config.toml
norm_place = "pre"
attn_scale = 0.125
schedule = "wsd"
decay_fraction = 0.568
final_lr_fraction = 0.1
train_tokens = 905100000
max_steps = 3453
dataset = "wikipedia_en"
Each number is 128 + 32 x the weight over its row's rms, rounded and kept within 0 to 255. Layers, rows and columns count from 0. Numbers have three digits each. The size before them is the row's rms in percent of the matrix's.

# down: layer 5 MLP down (transposed), 2560x512, rms 0.0808, rows 1776-1842, columns 128-191
# gate: layer 5 MLP gate, 2560x512, rms 0.0684, rows 1777-1843, columns 128-191
# up: layer 5 MLP up, 2560x512, rms 0.0682, rows 1777-1842, columns 128-191
down1776 102:144077143079144178134137190043140107157146093155107125129140095186120087115152112103144118171140129089146093165141130114098151093092147166226146088167113138191134102119166144052103119170107153
gate1777 099:082116095180115107110091151135097154116136102094092135095162155148114141144186086147153130112186126138112159117133105140199136154152181143185161126182115124136153115146116135120102119095165110
up1777 096:116136117145145151169134143116120132130161148139119158185122127112159097087099125145062143163117123135102122092107150110175124085093106156139136114159100170189139110122127106143166151123095121
down1777 100:192117160141130120190144101128135113185157107101126102167122136164064157135196100205143119138095107117142167093082166171118107077098034140080155090087110068089193172138103134121078126082168151
gate1778 092:061131136097188142117127120124097109126124144148130165098137148103096130148124122165138139103159130096080095129079143061109129095164140105157102116142147153159192136063059093099087099150072092
up1778 101:121129144154127122086140127157108061119102109141120143124112088175104152145118099092183172138127132092106169101169090097145151106129082154117083174113076085179082163162150168179107111125141106
down1778 101:198137157134140147142127112121048102117104075154094106110151133114074147166118147190111118081067119149119116152164139061134133153120101098101119138160129055082157123115158121142097092123220117
gate1779 106:165153065085178113148105098142093098045151073105190115103094062124165167157144142093084102114155118105100178157086155096146121095159124109141174081178116125089144152204144091123155169096177091
up1779 104:116102125151116130109174066124130119126212154163126138077122126099170105166169158149142130129181178111083165143077127163061099116125112117103103187147151144104138111122150107094121119090082098
down1779 104:187134128117148159110143074092156126124175149105136106084072070174139157133160077100155120154118143168109096102077173206100152150220083101083134166143110176119135117155126142074163068111064095
gate1780 102:131126120117137152171124109194174181129170163108139142135133145133116156144127084132148122092091172163152102109159106082059161170118124123129153132100123127049122129089126105159097105103121111
up1780 100:102123107142144114136167116130190098141151099142135092118140125093095189114129127094095131133106188108136085127136091100101150127143119114073094076149098098075151160147112070110105106128176073
down1780 100:075150087168252131092095129092100167158145091104093099103104078113138106099184138115110122157122185150177143158119090073147108145148119158123134162173126115128148118155191154140147097128147182
gate1781 099:131153179126114152088154192143146171122144062114161130083132106119145114133062104172104124163118149137090135144089184164136125102126129131118147103145202123099118155129111106148127127155119076
up1781 100:132129125134131157101151136150113123085158147102177139121135150067115058091136126125145063136125147148170068122120107056142143134160131078135130137116182169193168170130136145100159153113138184
down1781 099:165113160167093107128160068138154133153097095183138158151132113179090170152120160164173147117116153091155109107152107129160188141106136172116169121151100165077103097162105138204175110098134114
gate1782 105:134093122127141100138155145154157150190156092067166050166161143142129138122110133152115120151190117080140170098184140129114097133115149133162151109136189105071110095151137156132166158126148155
up1782 098:135129179096130086195122145078058169108109159122170085085166143200163139161140169068094150094102123174148112109135096124109232086174098160150118086126067143158162122111168145130065067142163094
down1782 105:161110114178124111101210104152156147118142103146169138113145088082148132105180145091171136138139140126137113113115158083124114143086148098171134166131094175153130116164134125133133088132126187
gate1783 101:118110095154104169040144130155152149133175135086128099107165133176162147020188124105105177088154085108106086128108134067100135174105165110132161141152147137160107140145170184132140096122126158
up1783 099:136171138124122109159142200112137077100091099102161154118107085151087151153159130099140135158132142090146141141141193088112173163136093101095205106122146096179102147042159106115065115152146155
down1783 100:176146170060139091163074125170168140139116114078133148140089121127124118137166118072157141113168060155119118167116116115055125113127122116149135128122112168176111114154142175163073095169124155
gate1784 096:073124091179160148126138134161212097085090144127085088130169141131102127092104177126084134140122143149065162155085139158146150136173111153153108146113135128141177163115082108124151084219067088
up1784 096:085143122151132150076238134126111097191139109099162130119189117099127093140090205126096126099175081141201159149155151165079090119159119181149131142133127175158063112133117204150163162078095146
down1784 100:112159102129100141093125139090116107092174136136097149116155118155105116131090152167141176115192081156159179121170139128109121112131155146083118088185117177194147159144150119139126099114108134
gate1785 093:126087096110156161194150170090097099107104168126123136111100145191082084121128115116139055132142188107176162143144136146092044159150109124170174166161126081062136113051164130140121162125214108
up1785 098:162154087146111102114175143142152138141084094131108175154144119101096171062092138092132141098155153085084138162081100119111139065130143113187156129134081160143120131222155076152076137139119159
down1785 098:141194126104161129123161087112135090123096126115153190150156108133110154152157110148102111175121158134122120174093165158112143115082154112089166144148122153110175157054137127115119091089108137
gate1786 103:102146196135135056140106092203135117157188113087145140097096155078126161157187150158117175134113054099114165158167144106136121169136139135133141140075150155104160105092107134122105101130171111
up1786 103:126144126162106125154121100088049130131188129096141123114102156088133158100126163136154135123047161136137043129177172176117155152085106143137150117085096121132143142126130176164164156119126101
down1786 102:060147114141146173133161115149157150162158118163134133123102123144171127219138128095135138134150124157126139136169105094115086181087167128084107115153168084100136175124155128157149150133092179
gate1787 095:100118140100085152143085169157133148114113119105136103164154107126161166115106052131132159076178162079132118047108173077144111143149122147143202102114117137091087145098174118111089159102165139
up1787 099:113134112138093133061101176117079076159121129095088133083105091127171076172160073084141088110100138106063137108148104119143136083185140126128072126018138182149182100104080128145113104167140131
down1787 100:092123123186086107110104127133073092111104108116119125081104086151168114103130159158167100112109107114114152049147137154113172152111146065150108151119102158135151144103096121143114134123161166
gate1788 102:115194154093151064176141165143118182161132167152125100130078092132096096118108130196114155128171142139154132101126124124166127124140158159159109173138122147184167122100090077141117131175130116
up1788 104:181114108200123135135101121160137112127159163160114125108185181076172107125142168116101157131084153109116149179106147148133156107140087124096104022121120150127087116131154101133143187140179139
down1788 096:175074107161125142147151142113085133120130172078111174125082155099127106134025133129146163131139146143138117176122156088097181122109138113116160055106141131133120133108106141131132134132108130
gate1789 097:135105074157142117098185079180100123097165091089148121122119159167125159180112097165114112066131134123136158099149144104102139121113109128123126120177113098156150132141113124093146155115147126
up1789 095:169075131119122070090180122141132165142125135085121102088156190162142137154157176127171153140075197155104068098136124187124131128058149151084140077107076068183131174139164149119165103150065155
down1789 098:104127126181126129109122121095164096105141139097153137124111147109161075111202120136140097139133136055137119136127085118094155073151136148139123174103136086140152106140164162085157121092183167
gate1790 099:161121161142148173146136074098118125144134172151144176110125099115120096118195160101154162169128166120165135106148107183135090154105192092187128104105109116143124090124122125143123120133150098
up1790 092:129139108170155088112133143160118088185112148109079130146095121120179160175190117135140081099109148148126152150086137171058086120137089119161180143130108141062161145109145133203124124137088178
down1790 095:112156133107107131113148105125158088089097162078108068132124100187172135129097099161178084076132049133091109085086130134073107167146140103144132064169161167120152125150128121136191137136122149
gate1791 103:077092118108084146086070052175132096136119195164093073067066105068113149110103062106169148143076149098084184128101155114167106143160101111121114124180118071112107131110124114083098108103136120
up1791 104:062129165076119107097121170114054130100141130069130113163118074106124148073171115100130133107101089191162057116137108111115126110124135116150142103117088116139098147129132107169136139110082075
down1791 104:110144134124138142137143132168098077106139080114198108153147128154155100152122077114095127129132119120196107141083113132163124142154170101180111148080160104126080153120150115179104141162095113
gate1792 101:065125172096137142126093153125151072117132115119116094173089170139121121189163089111131098064119109121112153172071173159148178140168102208168169134148101131099099100104139099086128123104156136
up1792 100:071158131140111123122125116151068124142066161140158144111107101124100104121102073150132169100132130158165067095123134198144109094130201166145170052133096137081158090122084100142066116089104131
down1792 099:139134141101162056097184125080135126129128110163096151154153148141175127015125188118092173091136150189102157124137194083185194099109136155056182183143124152127120151132157092141135097126158109
gate1793 100:098139102138089163146090107177169112097194189155142164119154126105099156104032152164106172138133100141088154147075163101113092147096118186126136113055118097110169197113165139144162114144169100
up1793 097:137069149152138095137136093172120143085085104097103106135092120030121136119152127122077186110089157066137121126145091093149113138068100135155093126112133164172144168126132125100125104138163132
down1793 098:125118124125173105121135109131089133109136159185157136095085157119194143143106092171123157064140102153108116157115117149064162160115101137129112128148137086142115085073157154140063110130136112
gate1794 088:171181126111158168150125134083095104120208134115155095148089138150148087121170131117116157137125076140104146166122087117124132149106087164076157106112101151086142123083115199091138117109107144
up1794 094:182094143136105154110135141113123123123148077119120153092142132171138116076176154157095131095140099183117165143175145101173113120147152114159121183112159134124102129155163127101152143098096122
down1794 094:150080127112080056105174115113112108121118073120142155109150144173156192137219084116186155139171117172131196168159135137190177168096131112127107161154082087160147164140146164086180128135113157
gate1795 099:112103132155195139133111117146120183119117114082111059157166093149169119117151134131074049148104135098119150123098138117105154128183079101164086123107168138167083145188157089142123127169098205
up1795 102:117046210116149073157082148153142102175183097187172150123149125122087085165109097103141168149083143126112134126152080109149167079168211120122163112099092119084099188079090120140052086157157067
down1795 101:164066116125153125172136114125073065145133088121122172092094143110130083073096171125134143073149173119136114114152167124167137116091174141159130088152117172179132113091114127161137154121132040
gate1796 098:169060113174160135080098125107105098131067126154115134123128183122054126092200114083160116113115122161130120108099159104142186149107182131146126120040147106123143147093150130097158142131122211
up1796 098:159158091163106174141085105117170126137157182138082041178144081138166123161172127111168106111139140156131200142079113158133081082156115104087101152145097105162134164137195156137166120146087190
down1796 100:095157090087112166070120132156155126129244167067147121145150142187126095134096092128102159147099163130100131137104120117105119119136087142071095129158076178100143119150122115116165127081119126
gate1797 099:139099138079140104139122091182102156129132167145096089143103133169058058082114123082104105084187102144114092076098204064101112226106143124119176121132195159170153137138173127124170074211108156
up1797 098:108119168097100083141188161074124148074102091146140145095171152141097154088136096125137119095118141127096076130164103134102078125168172170134181090100148178102056134119102136132099107134143095
down1797 100:127104129144145108137149182136103114119150134145153108173119097086102184166160128150123135133150134118178073122087086132106175130168102097142197078104133122076068080124102168073106137090064171
gate1798 097:174134124106199110203095085126137145103119140208092156125137097179111152156137115118156126141163114115110057148090162115131116095139139127080189136099101136123140171145142101089078152117107109
up1798 102:173105074137107129123140072168125055111120134097156092094161148138179153104124114176101113170109135160138135196169126106167145159178117193106102119119152162114148097111111156129167099109077115
down1798 101:122145156118101111138091130089120125175100144108155133134131104132126138066102174093161096072117122107104138151096112094133114102126065109139117118139113110085151099121121140111109122086134123
gate1799 094:131127154093138162170104144153171159148183136127118122180152140140140111149152159139067153168145134092171117176113178134113127183118166091147157122068171100130167155134174165120067195118116053
up1799 095:123173151180155107120120131111119107137143101101132187106085184141099095153149203120090060099145116198125114135164176183106081154192127134116086147121180096114123078130164147167180104109127110
down1799 099:170133137131109143083227132088139118174106144157094111116131124090141173171147117111064130100131150138174116124123127124108115139133144091150156150110103120136157170100052082172117161147146113
gate1800 101:161019134128123091065114160138116094122108108167114215185154154112149110168207149132109095155127104108124152072088114091106127083148151098176122122103100155126104170150143140129126154103127128
up1800 103:119132121128135077175105168139121185078123134095116133102169167120162118144136132151125133075150144130111185093122100122115087154094108171141159162204136165103137153139117152145085190039113036
down1800 101:113134168164154154159114098105157164117135065117162102135126153104093174167139120121106143153150142081100127127095144130117162125162131175102117118114088097076102129109098074162105106174167088
gate1801 098:146183195134178218137144139142107180145120145131211099113179141141150109107096138053141150112146114102128124136113161143120136167129178104161071096119091081174110105175154113115183147133099086
up1801 099:093153183150175140141101067150166161115139111151134172118180092121105087115166135141074137158138078146179146152106188132141086155136128120103132175051093065169121144148172168117112136156106142
down1801 101:152172164135172056137117114120156151138150140182129140120155152145053127118043138150168167155156129157113093115074134133142150164092199183150106138147139029170041091123104144121077140180135158
gate1802 097:105101132133111179123175139055095130132138101129157146146089146094133124064146129134110106112136094115075141125066134115083232097109083154143157161091102155135148128159115129120069153172177103
up1802 094:138122141123122129135185127130156164128089145057174096121115193103107168142143141094125065181098166094170102140167115155105124118128178148171091105151112112167101044077193124116119100127125106
down1802 094:113135107107113137115090133142091108095133137160097119114135090128149142134124126165157118111153078140154179141157116124142152083145153124113127160130141069149143128135108148105211111144119137
gate1803 107:109126103143136123133126166107143135105103109111155107128099108136092128070110192100133099195139094145155106168096132133114122167160134110071196126145135153117118100098149130140143132082088111
up1803 102:180129022089175162152173111128113128085099144138073158084142128077126161122118100133119130145132128126154111107136055149112133166072223103154135123144180117145173112128107131127142141131122098
down1803 103:189109176161135192161178123107127141130140131140169130094150118084156102064139084127156069107135198090024164071124154111116123055109093145130144159187156130159134099133132112148132174174128165
gate1804 096:139095151093159091133149120128111164169124084161181098129141143128119078140154080163160173127195083133137145127139131115148169101158106091117166137062123118109159179172025139148115114112103106
up1804 096:097214114174164091166100206115133127111173173065120135193145085109136176147181178149095085118122090124138117087135188142101130133133107122101128173107103098092167097134095158125108089140129089
down1804 094:158154157156130193131119037163129154104174085134157131098151142125147141118203063129109139153109166135129117150142122121107137117163173082101068109118064124091094171156155146144132138108199107
gate1805 099:087091134179078116147125124144112135134182069140133142153062098146043170125114159119156165096071133165099138146142134061159177108173165138103085150100093083132148149166119111088116083144174134
up1805 099:155138162143150175106095109091059109104109100129122150196118125113078086159181056154166137130102125108096123171099166153131154095117130034170130074103111152114172166105148118120134071102181144
down1805 104:064117174124162158166180106146158152053080087140072140149128113116125143164129136150186136137102084067114167106068111090096126129111093153098131165184149099094136135122187162107090142137104119
gate1806 100:127067159116161125113121129068116078188155148175101091095148167172159155112166083193133102092121132158087141079095114124165108111137138149140116167130136107077103143073133166108154159110071120
up1806 101:103084123135100144108135113153124103138179164041106119165164157106172139097150149112176140149130119115128146112145115136197150162144122129126092209130130106084085146119054183175115139102118164
down1806 101:122112121136155144142126138100153135151138124128136132163075158091156146134194082113199080097142116191191159123144090098118081170110141156137108126206111135165156064154110166119118155167149103
gate1807 102:089139115109143145114116168152127123131182123140093124094108126150100090107163118152073115150129060084137102115145107114073172117106150150104141151175155157094130145063119137143108099096076167
up1807 100:129143161167108102127127106140113149140077086110139126122115090113188108115132094121143101076101100104107159115150122169120134128122154114142119131142090128027093164093137125185103138081154139
down1807 102:110131175141134108129161119105119188074120109098107069123154161079130088158046134157057119110175147143110122093146164106118083121105142103117131093122149123143118103149091156124059088164131133
gate1808 098:088067073114096134128143118150044210166154115080167107163096108121088108113148091125146109139081135163095136173099103118078087141170157118106126123107058107134113162155157104106122158144101138
up1808 100:170085164188143101145142126089084149102122157159115110177141118129138090143097123097094177096133175095088148125141110136111133153112110167101127137118117153109128173124094035145189097141171093
down1808 100:161121125176161147147144092112126182116128140140162126195155163094155102136156180173125136169146133182135143183147103121180089202126168125183094077163147137147153188143091092153146095133113111
gate1809 090:103107206105166146127098125115101129100088153152123089129123161122116150093134139133088128178118087167063154148101097165113107190157101173136132102123136106135120117065092124139125129148099141
up1809 092:152070150118130155137148077111122111118112166111145086171136168128159180100100140144182094128066160152124117102145151139064170127115070149087139093152115109093087117145138113080122118111118149
down1809 092:173154196169081124122060176129120158162155127107139129095106116097137128062091167071094104080121078135127084127158099144095125137089154077101076139139075129149134143103184105097178128156092206
gate1810 102:178119143148120090159105095161172138141068136147187100166122149122049105161106137098096134141135203106154149141145119155129100127161116146155110105120124097175142093164069142087128090151129160
up1810 100:146152142156092142137085104060134118134142146157165096097117115128113089116147106137099094106143172140130141142198166144157134114138134118144133084158210105145145108106098102071140118141138100
down1810 106:176144117096150137156109123095170131127136153154193149060146095145115110094101169114150067148127136186126146144142102136160084162145178083115126113120130098095129155116167157124122109153100105
gate1811 104:108153136152078077113126110138144153054148142132121149151107152126096179132144142113088085130107166156121093065159150167197136138165128173119125145211159121128153120142082147085130194145147121
up1811 102:135133122133098041178140109184153163103176095145144161121165147139163233163138096170154135117081125139120118057152159118151140067099139160131098154168161141116176070166123165116091076112117138
down1811 101:097091084166083096148146149166083136078142146160132130116088165156088133142159070128174101111118099172144101095128147114118146127065075149122154168127082194068109133129150168142170151191079188
gate1812 104:070126089091101109134121116139068121094121141107153160172156104142143117124173105146185153161091179164117168124171138118080109149053113130115180133151117123135130150129109125131133140149139097
up1812 111:103100122098121128143102117110108127091176162145145046121091148149110170161142134078152091140084176129143167152152132169112146152167125145133091139109094119125107164099198136072082120097159140
down1812 106:063114134127181125138103076170157096069148091201097121135162124147158149200150119183122157129129174133180146133138084106030182164129157165101116177103139090103109118153147144085111051152125120
gate1813 098:131112112125070165108124127117167127178133146163124157070118163130110137121094138159074133087166138138094144164141169105096146118168127127060111093157117089091203150148090162100129167064082144
up1813 094:161125157128131164139180130130095109118130121155112128075110197123128102104180184127113156101070147108173077180159181167179150098077114117122087086133143085179112157163191122131137052088147083
down1813 098:146126163118155138135163163102142122116195113136132107133172110164128138163052135083099163069118121111111072123110117156117121126184200165096100120190138070151111216116187094122141156156152180
gate1814 097:087145152120098129156151140093185129148156144175150171197139127080110145073184161111151144137128148125182147096101132138081140174131110118162082139164155137135122090108122122173168169130160150
up1814 102:181163137118131189105148133144141074114169124086125108118120131137100127105143068155138163104130121162156122132191116140125108120157113068142114184081114139145102114098165116102183130126172101
down1814 099:116117077110147104161157082153169127103188126133122094113163113121091146091133113113115129120123183128112110102122149123171055094138169141142116187148116172125132075118161076063141116144128117
gate1815 100:118111155141139177097120129124188154105162148070172144176175150097120149128103053169107157171126133166070125136160114148171115150121130135214100124090111120130125154127099115124113153097116165
up1815 098:170198105121111138113150091111106105132124078127089101098061167182147077109161121140131155102159159117100115154132111097150101157132135139113131171130155097109153149134043088102093160141162171
down1815 097:183131124130094095155122135072080081117088177152129120107108111129145113124147136147136107123189112140127119156109174147139137171149119136116125118186071154158122125198091155153189133186117133
gate1816 101:149171090160118161074114074134123153157117123135133146158091146131151089138105088196079161137084164131108107112105082117134095132111111140122173145117145124178129153125106140113104091109126138
up1816 103:075165156123101111106146097148148122131079098159121160066167089095151113124123119104164135129105084091133149124222156138130123151135101175040148102159088103145071101061174149155095075159112085
down1816 103:113111088073098131103151151184115119149104129134137198108148128131116121145117147130137165111084118088118141204151076118106117118117155088105150155092157122085162155122181147152160051133129114
gate1817 100:093174149104117112152101169157091158108157183149097102137139152112096105070130134083044112134102138109076155092224140092097116000151142069136101151119153132161051120130138039116146133121143148
up1817 101:136143150162123127106100162160188177097090101117124150073148054155114116090120084170156103119121105149148164136207149121176083098130105125173170179160170082130128175144067145100132109130154124
down1817 102:128182107157137176149085158088168146137092172116055133094130173135157102144130161119096130130165135071057145154120117078118105135147173114044101083151139089152168130152092144160084182141088152
gate1818 104:189190108187114166055107106126076138110116138132114189141134143100113107144126163144137107109132114106121104114124078123113135086156129177121124163113185156091165000141100130120103159129143168
up1818 101:132091146182141153147152068053165155135141111055100156198216122111135161101122149168108107141153151122120130093144104100111148182062132140115162085149144140106155108152085066162071114139140172
down1818 099:107123140129136182157110156094136109103128120134114093146133141118134126119163119096097139123085098135139122105134096164197123081115130083195102134120131181098124145145133157129130118091108095
gate1819 099:144141114125075164062147064124176100115167112150122196135128174143116083114153134087171133145136150128186138152142161115146140122119137082156137095091161149111119167126164096088099196127155103
up1819 099:128135178192179089144164114095136148117155091124159174126106188132127194159107187102173108216146152154141096103075114145142127170150127133107168130137156116178179123150124091151105122149165096
down1819 097:151207160171120106112148111083111157053113125121121112041143104182158154085138099102147102120117165087157144122160113140163115068110123183184113066101152105162100123121113153149143166130143151
gate1820 105:115144158131146155122130071176108119104134096132122169110105161107144153168093153088171139145140066128125120108214143144110126197152119070136141142102140105140188163120089119147150106147126166
up1820 101:125134094082075110139149159195130128131161091193165128124161166122186123157146174155169137107154133131164097099135160088106097121164101171098084117094105088186154184186153109188132076142098108
down1820 103:147109088161173138155140151141147112211146067105131145110117106140113174120091184124156091069114106154128116125168150147096138121171089137112120134068091212096180101102118188129173142164110105
gate1821 103:127088136089139041103149159125161099108091107111107076144087152173131159127129173094149091106135161095106142067156117157130078130113129090127181096127128150152158099175108035140163108090106182
up1821 109:100181121118096119136111181127117164134110056133094169155112116112143123151159126151087111112129142117131157105095159143159136165090114093192087219140101188153123115048174158168146141146124126
down1821 107:127128126133141133072109169106117115122125130121149133133100213117101072070191130112160059156133143089143134093105120150124113098121156171080173135065127117177109040156082082079106170088181095
gate1822 102:092172095134165117143151137089125198171144164065124110141082135131089089175102137129166179121055122123080181186093145161198170159120091156170136099126160104047136123092133162135125105101096158
up1822 101:150149072157102149117013143139130161136162073144109128117108144066191096152159102160093166115152162134090159089123090159137120128159117112117090069127160143117103137082123097128076130160120041
down1822 099:107122133123110119133143150155114128211088150070146094134115158102150186129106101194193197143114099085144145113159085133148125145150103123169100140069141089176109118165173139137139121107157089
gate1823 106:082125146111167099085132094107074111108129152127110104160134135051171148133046106157153174134089174147141162156121047109089144099157147129123112114213159131134130172139153111072099123146160143
up1823 101:123145136146164194131172125083117160119131169136119160139073094112145118099113129124164139041165170185136145025136100125101103150143157080169163187119141067170179170109168182147121194134131054
down1823 105:163114131107141176082091139182160110135128104107158106125088131124159155149107115100098156216161131224136214181077140122065192093150117125118152143103124128096139126141204134105229101087134090
gate1824 101:168143127112109162118153179149044137167142135114082125189108167117176186114141155131122089097174155118133106073026184084220163136142125174143139132134072134177143126112116159102180150126135084
up1824 099:123157095174078157130077084085179114123182106152117127093158096127100110099100108134147107155160131126131171150096080125126139087110160142206127151135165079106134111119067134128114145123121132
down1824 098:113060125138078204164126035127224123153124109141121190099126111103053126103154128108129214212106138116177126186183108161138109128125130102119124098144154130094148137101096137144072131107125132
gate1825 091:120152157118119129169179143101135092085121112102056055130118127115108163142197115138129131136155126153100150114074081100117176103140140127152069111158124129091130110130090140166107153118144100
up1825 095:090179181084101109186146162135065136123107113111066181114194108177145054082117118119078154100106102125118100122129116179120068149135120142195129170122166137143146143107121139111176170103157108
down1825 097:171146141182179144125144166104122084112191062110137107136086099160154085114113075128168162146084086123099140092171156128159148123059107092186151105134152115104106142093134110081129169111159105
gate1826 092:145134126106117167102105098109070134154035069155179087123100125144189122113066141138151103107093141174113123076175132118121134109132068109115175115117149138130158097169141130129120131171100107
up1826 097:142148136122113181099164130165129130116133112112046141113104139170153143161122110130161127135125141087095163137134107093115109066056104084182097096116111107107137116149122097073122117102121239
down1826 100:099113109150118161143174047145159106127096135182135130066096194165123096161174144142151084129114074168113082125090121109163125150145120155115067146135139129148133065108141113166148117090152128
gate1827 088:192108142130173097112080169113108129111146092096135167143135183128131128114101147135173163193133110111089137164175133128111133105112169110159088175114148113125082081073094188153072143149148161
up1827 097:125171102106107106141106152134210144112079082109122107104146118140082127101133137139092143098106101124136188039108107153110151156147171155086166126112083184164153123117103128099176133118167079
down1827 091:148097077190147127160118183127106069127195075111182164136119089130110137127184162155144173135168090135133111120113124142141162109101105112153134144161186223170137148175120159128137121147155143
gate1828 103:161134133142134099108113122121175150191064153080167151108197157117119155094132084118116101123111106150101168151193074129123087132116089115148135113103189101131112139137121099136120126125111134
up1828 095:123143047142100149133081111187146092144148114157114133109111131101162172136073106142145136104120130077067116096199189136164089158126128135111130168120150118145167085121160156120086096142137112
down1828 098:160139105129084128160136183168092114113065118113135092121116058159144144170167210057099097136122137150139174166093106091158110083151128107113130110118056086096162121124120140176214120141172193
gate1829 098:111104089161147067018159135140143138156046110085170136188084100117155151143165118203120123140079124109159124117166166079129153183075183131132183100129068092108134131192109205159196187104121162
up1829 097:151154244129122137102118124140112128093137145093154134082048072090149129165089117120088097096100120127152138121170141105107079093170103148088145092060188172108156141127143114109100151137128071
down1829 100:155100160175107098122154058149091139095187068135117088106129138148054101139103139128112143115102109122106135139194103111138103071113134160128141090128159201158113140138129087114169135127151132
gate1830 096:114130134145094122123151103084082094136141184073199193111058182160155159162136051123148134102135151110095134141135124124096191097073103117045125104068116162125080076102143102117114145192106153
up1830 096:134121117132121121152120139054134153037137127104195150093093112127163099161137123088145072146169097134161208086130109135122079169148107118126078115104147168096114157162115178096120123104133112
down1830 101:128146111080139173137063138132129114114163156096134105087158173072076125130149142080133138142145089114153120144128131136131114117151127119082108094125075117089110078119131119125172115088163180
gate1831 104:093131130090138100160095120096083075123122151131188150125095109148141166116098071137100152089111119111126166128095136090140161090150160208124115170110179118121071202128145151079184192112152183
up1831 099:207102094140098129112116039064146146120103121123105169096172144152150166170082112080109111120157154129163139093173193134130075206111136073191122109104070086138138097138103098146076111160104118
down1831 099:109151110105116178140118101128141116090171119154183105095172152145125079111123130133102119150073074143152142156165172134136142142099112110124117110146150203134121170145158095143171167095155149
gate1832 097:078175186112089135168161102141120098132111139184129147198079096078129065184196125102126129142123187073187065121105101149192109193163162119162164163176153156152134044101169168162165159115112091
up1832 101:089165154164147167152164175119169151178184149150199105111188179114187134169121120074131105072157105199097188157150093090169142145108144165154148130154178071074166076176139143109077151143122111
down1832 097:163103163136147150155096164123095159106164136084135113182122081135094116164000130088156193159135124177095178128155146126126161119100112148175150080182136053121135097087108043087128194130165080
gate1833 103:066124083133098077156164170145089165120151140153165133181113074129108170098156146121145121096127104084142121071101124087129168133114144143102076127177068145139123099135175139166093128146166107
up1833 100:119144102188076082139137178100136185118214169141095099102162217119130187118138090145103171158084117139094165121127118080096100110132151145138100123175085115134158143128097151123182122147064147
down1833 101:142128142138201172083129148116113116126137193119114128104144194113140148146098059161099119091117138102127144110127129136152058070167160105145113174119159165144039127173117104178127157123105114
gate1834 097:155093119116114055119152174094105162102120126126185168112166151190065174137154170089086072099182110161100096137106123133090174137150136137107142132197080128158160108129181090139124122121168124
up1834 100:114148137177150146110134166076118110142131148097104160161160143137101095090166129135125142132151108103134098150130117145145090165078074203138104131149111053144157105115205108099093092135137096
down1834 100:103118119149120064154143086144144060132151118106116126163126116142143137141170138078110086142165117173138122103135139123100164133121102084134135149118047154136152126150090067200097143068103117
gate1835 104:081122117115156090070137121113110095123113122201093096056176120137095101039166076130116093149148087125113200157137190086143082137110175120129147121148149135139122121142127131114107161102179110
up1835 104:123121112114123106124140133132163141130107092183065130117146135112153159138147142076144149088108091124135164187093118151084122084114114124152113091181103106124078151153181155125044145140189129
down1835 104:167102102106125108165179128130154200130097086123091131106086153092129120130091153073142141112141154127094146138132159167133114130157121164097088123144114157124097137135063152104090093084162133
gate1836 096:132132157120136170092127148123093134124095154083169177169127130085112098133150105127175143111093172104159121181098132136075129132113088155096163155164225106112139124150113140179170100157149180
up1836 100:154091141133150182156099123121069109168130147129120112128076151130158117188135127084131137124133164140171133156144149133107110080135104154096175131151138100155118115093098149101125135079132232
down1836 098:114064133117119086136096112151070131118096161092074172103178143073084136128068163124086146085118148139123107075104081160127153116103139120176149190183071160135031086128142107115162117092121170
gate1837 099:146124171118127163129150111118116184104209170097117194093148113179112114192096116183141121127057148150117150150099090136152143132065114121161119135162124159066099128196134167132077151093105174
up1837 101:120189143072150101129125172182092165080156139065121149100146103102093129205150152152097170109178132162162116068173120075177123137138103088130155119154107131159130123120192113143091039129180123
down1837 098:098063139098128158071083137195165118175064148182123108161158129148137068200133111113130093137071103141143170148122149149114078150115133122093122143123146112111149127133098174109157142065120083
gate1838 100:140119138092134117109123143099157161143108147096149125127091126150114100119131109102117190123086113145120099113174152132139148121141125103153050082135145122138123078143097097102171201129148172
up1838 096:095123102143135093092101083140175122157177116155127128194101127143175096164143166122103092130134089158091151113123151159082131159092130109156151111111153165122136071122144149152144133119125193
down1838 101:174132136149172106155161157144119152096135110115101106117111130120168175121121161137088106087149144136105087128083112136132128100106128139069133082095117135166135092148132140195093128096236159
gate1839 099:082051146078117134104120109102108130100152097153133118126062162101115097124120173133097139119124133116079151117086143073137157090206065116166176110104126114185183135134111096148084130083125075
up1839 098:103165128095178105127099141144160117114140093101088156121147093153078098128098146115113156120181163155098093186124102156184156184112117191088196204146096100097158135159092145104115128095159149
down1839 099:178116147136158142148128159140092138142179166088132099087155145152120132149162110150155110117113182089191101165136115137141127099152092096097127150119104144093146142172120116093146132151125099
gate1840 095:153185089111178148100143151101103123163151104154134142133117132097115097124174116072138135090122136120148110150081121159053145160110151089099159134099073104148152161078103173167155101148116114
up1840 097:133122121104120095123050100133132107108172054141144165158122078159132097121106084204107182167140134155120165141067113141147100126082126113160110119137043137152101102143103102136172130134168107
down1840 097:132115096117121097111127108149166162125122086137151140116136123149096109070063119201079148198124137125063160169118107073135146097086232175152131110117153144127155094176154134141109185137141092
gate1841 104:071112107124139138153099150165091128090185148111120180123095115093108097133071151083168142155181153121156170119123137131119100154127124078207109173133131196118102078112111169165110167120140113
up1841 104:107127102066107180121136156107130134158088118160178079063146116157134122147164129099125142107061136122084095161175073144149132156054127125118130133163102159154145096077058075139070073136116121
down1841 097:203128152158126179074104109062138092127141120129137077190168138141138088176196142137153118089140131133087115141121089124169123098118137098138171058164094092177129195091034129173087088106174090
gate1842 101:119065105121127077116121122108169143071144136130091094099192125068131160136131164123057137128120160096147083120081162141122120135134094124093030116133145149135081140130129146182126132090110134
up1842 096:050091156096127149120115091113192163115190132110127141173168164145141149112168205007099104077088160136133148081143139133071158123105152163141131104090112086156062138115146102123166129129132156
down1842 104:139117163047192132142123136135175158120160104108139144129191146126121096122166063093092146137089132131124113150178149135144173144108154121097140119068139138155073115086140139096194088116111116
gate1843 096:143042102081145173097189165152134115105128118101141157128118153118149125109147101115119174138096093096108094127123114090101165151106185102141108115141121171098185183162097123097131138151121101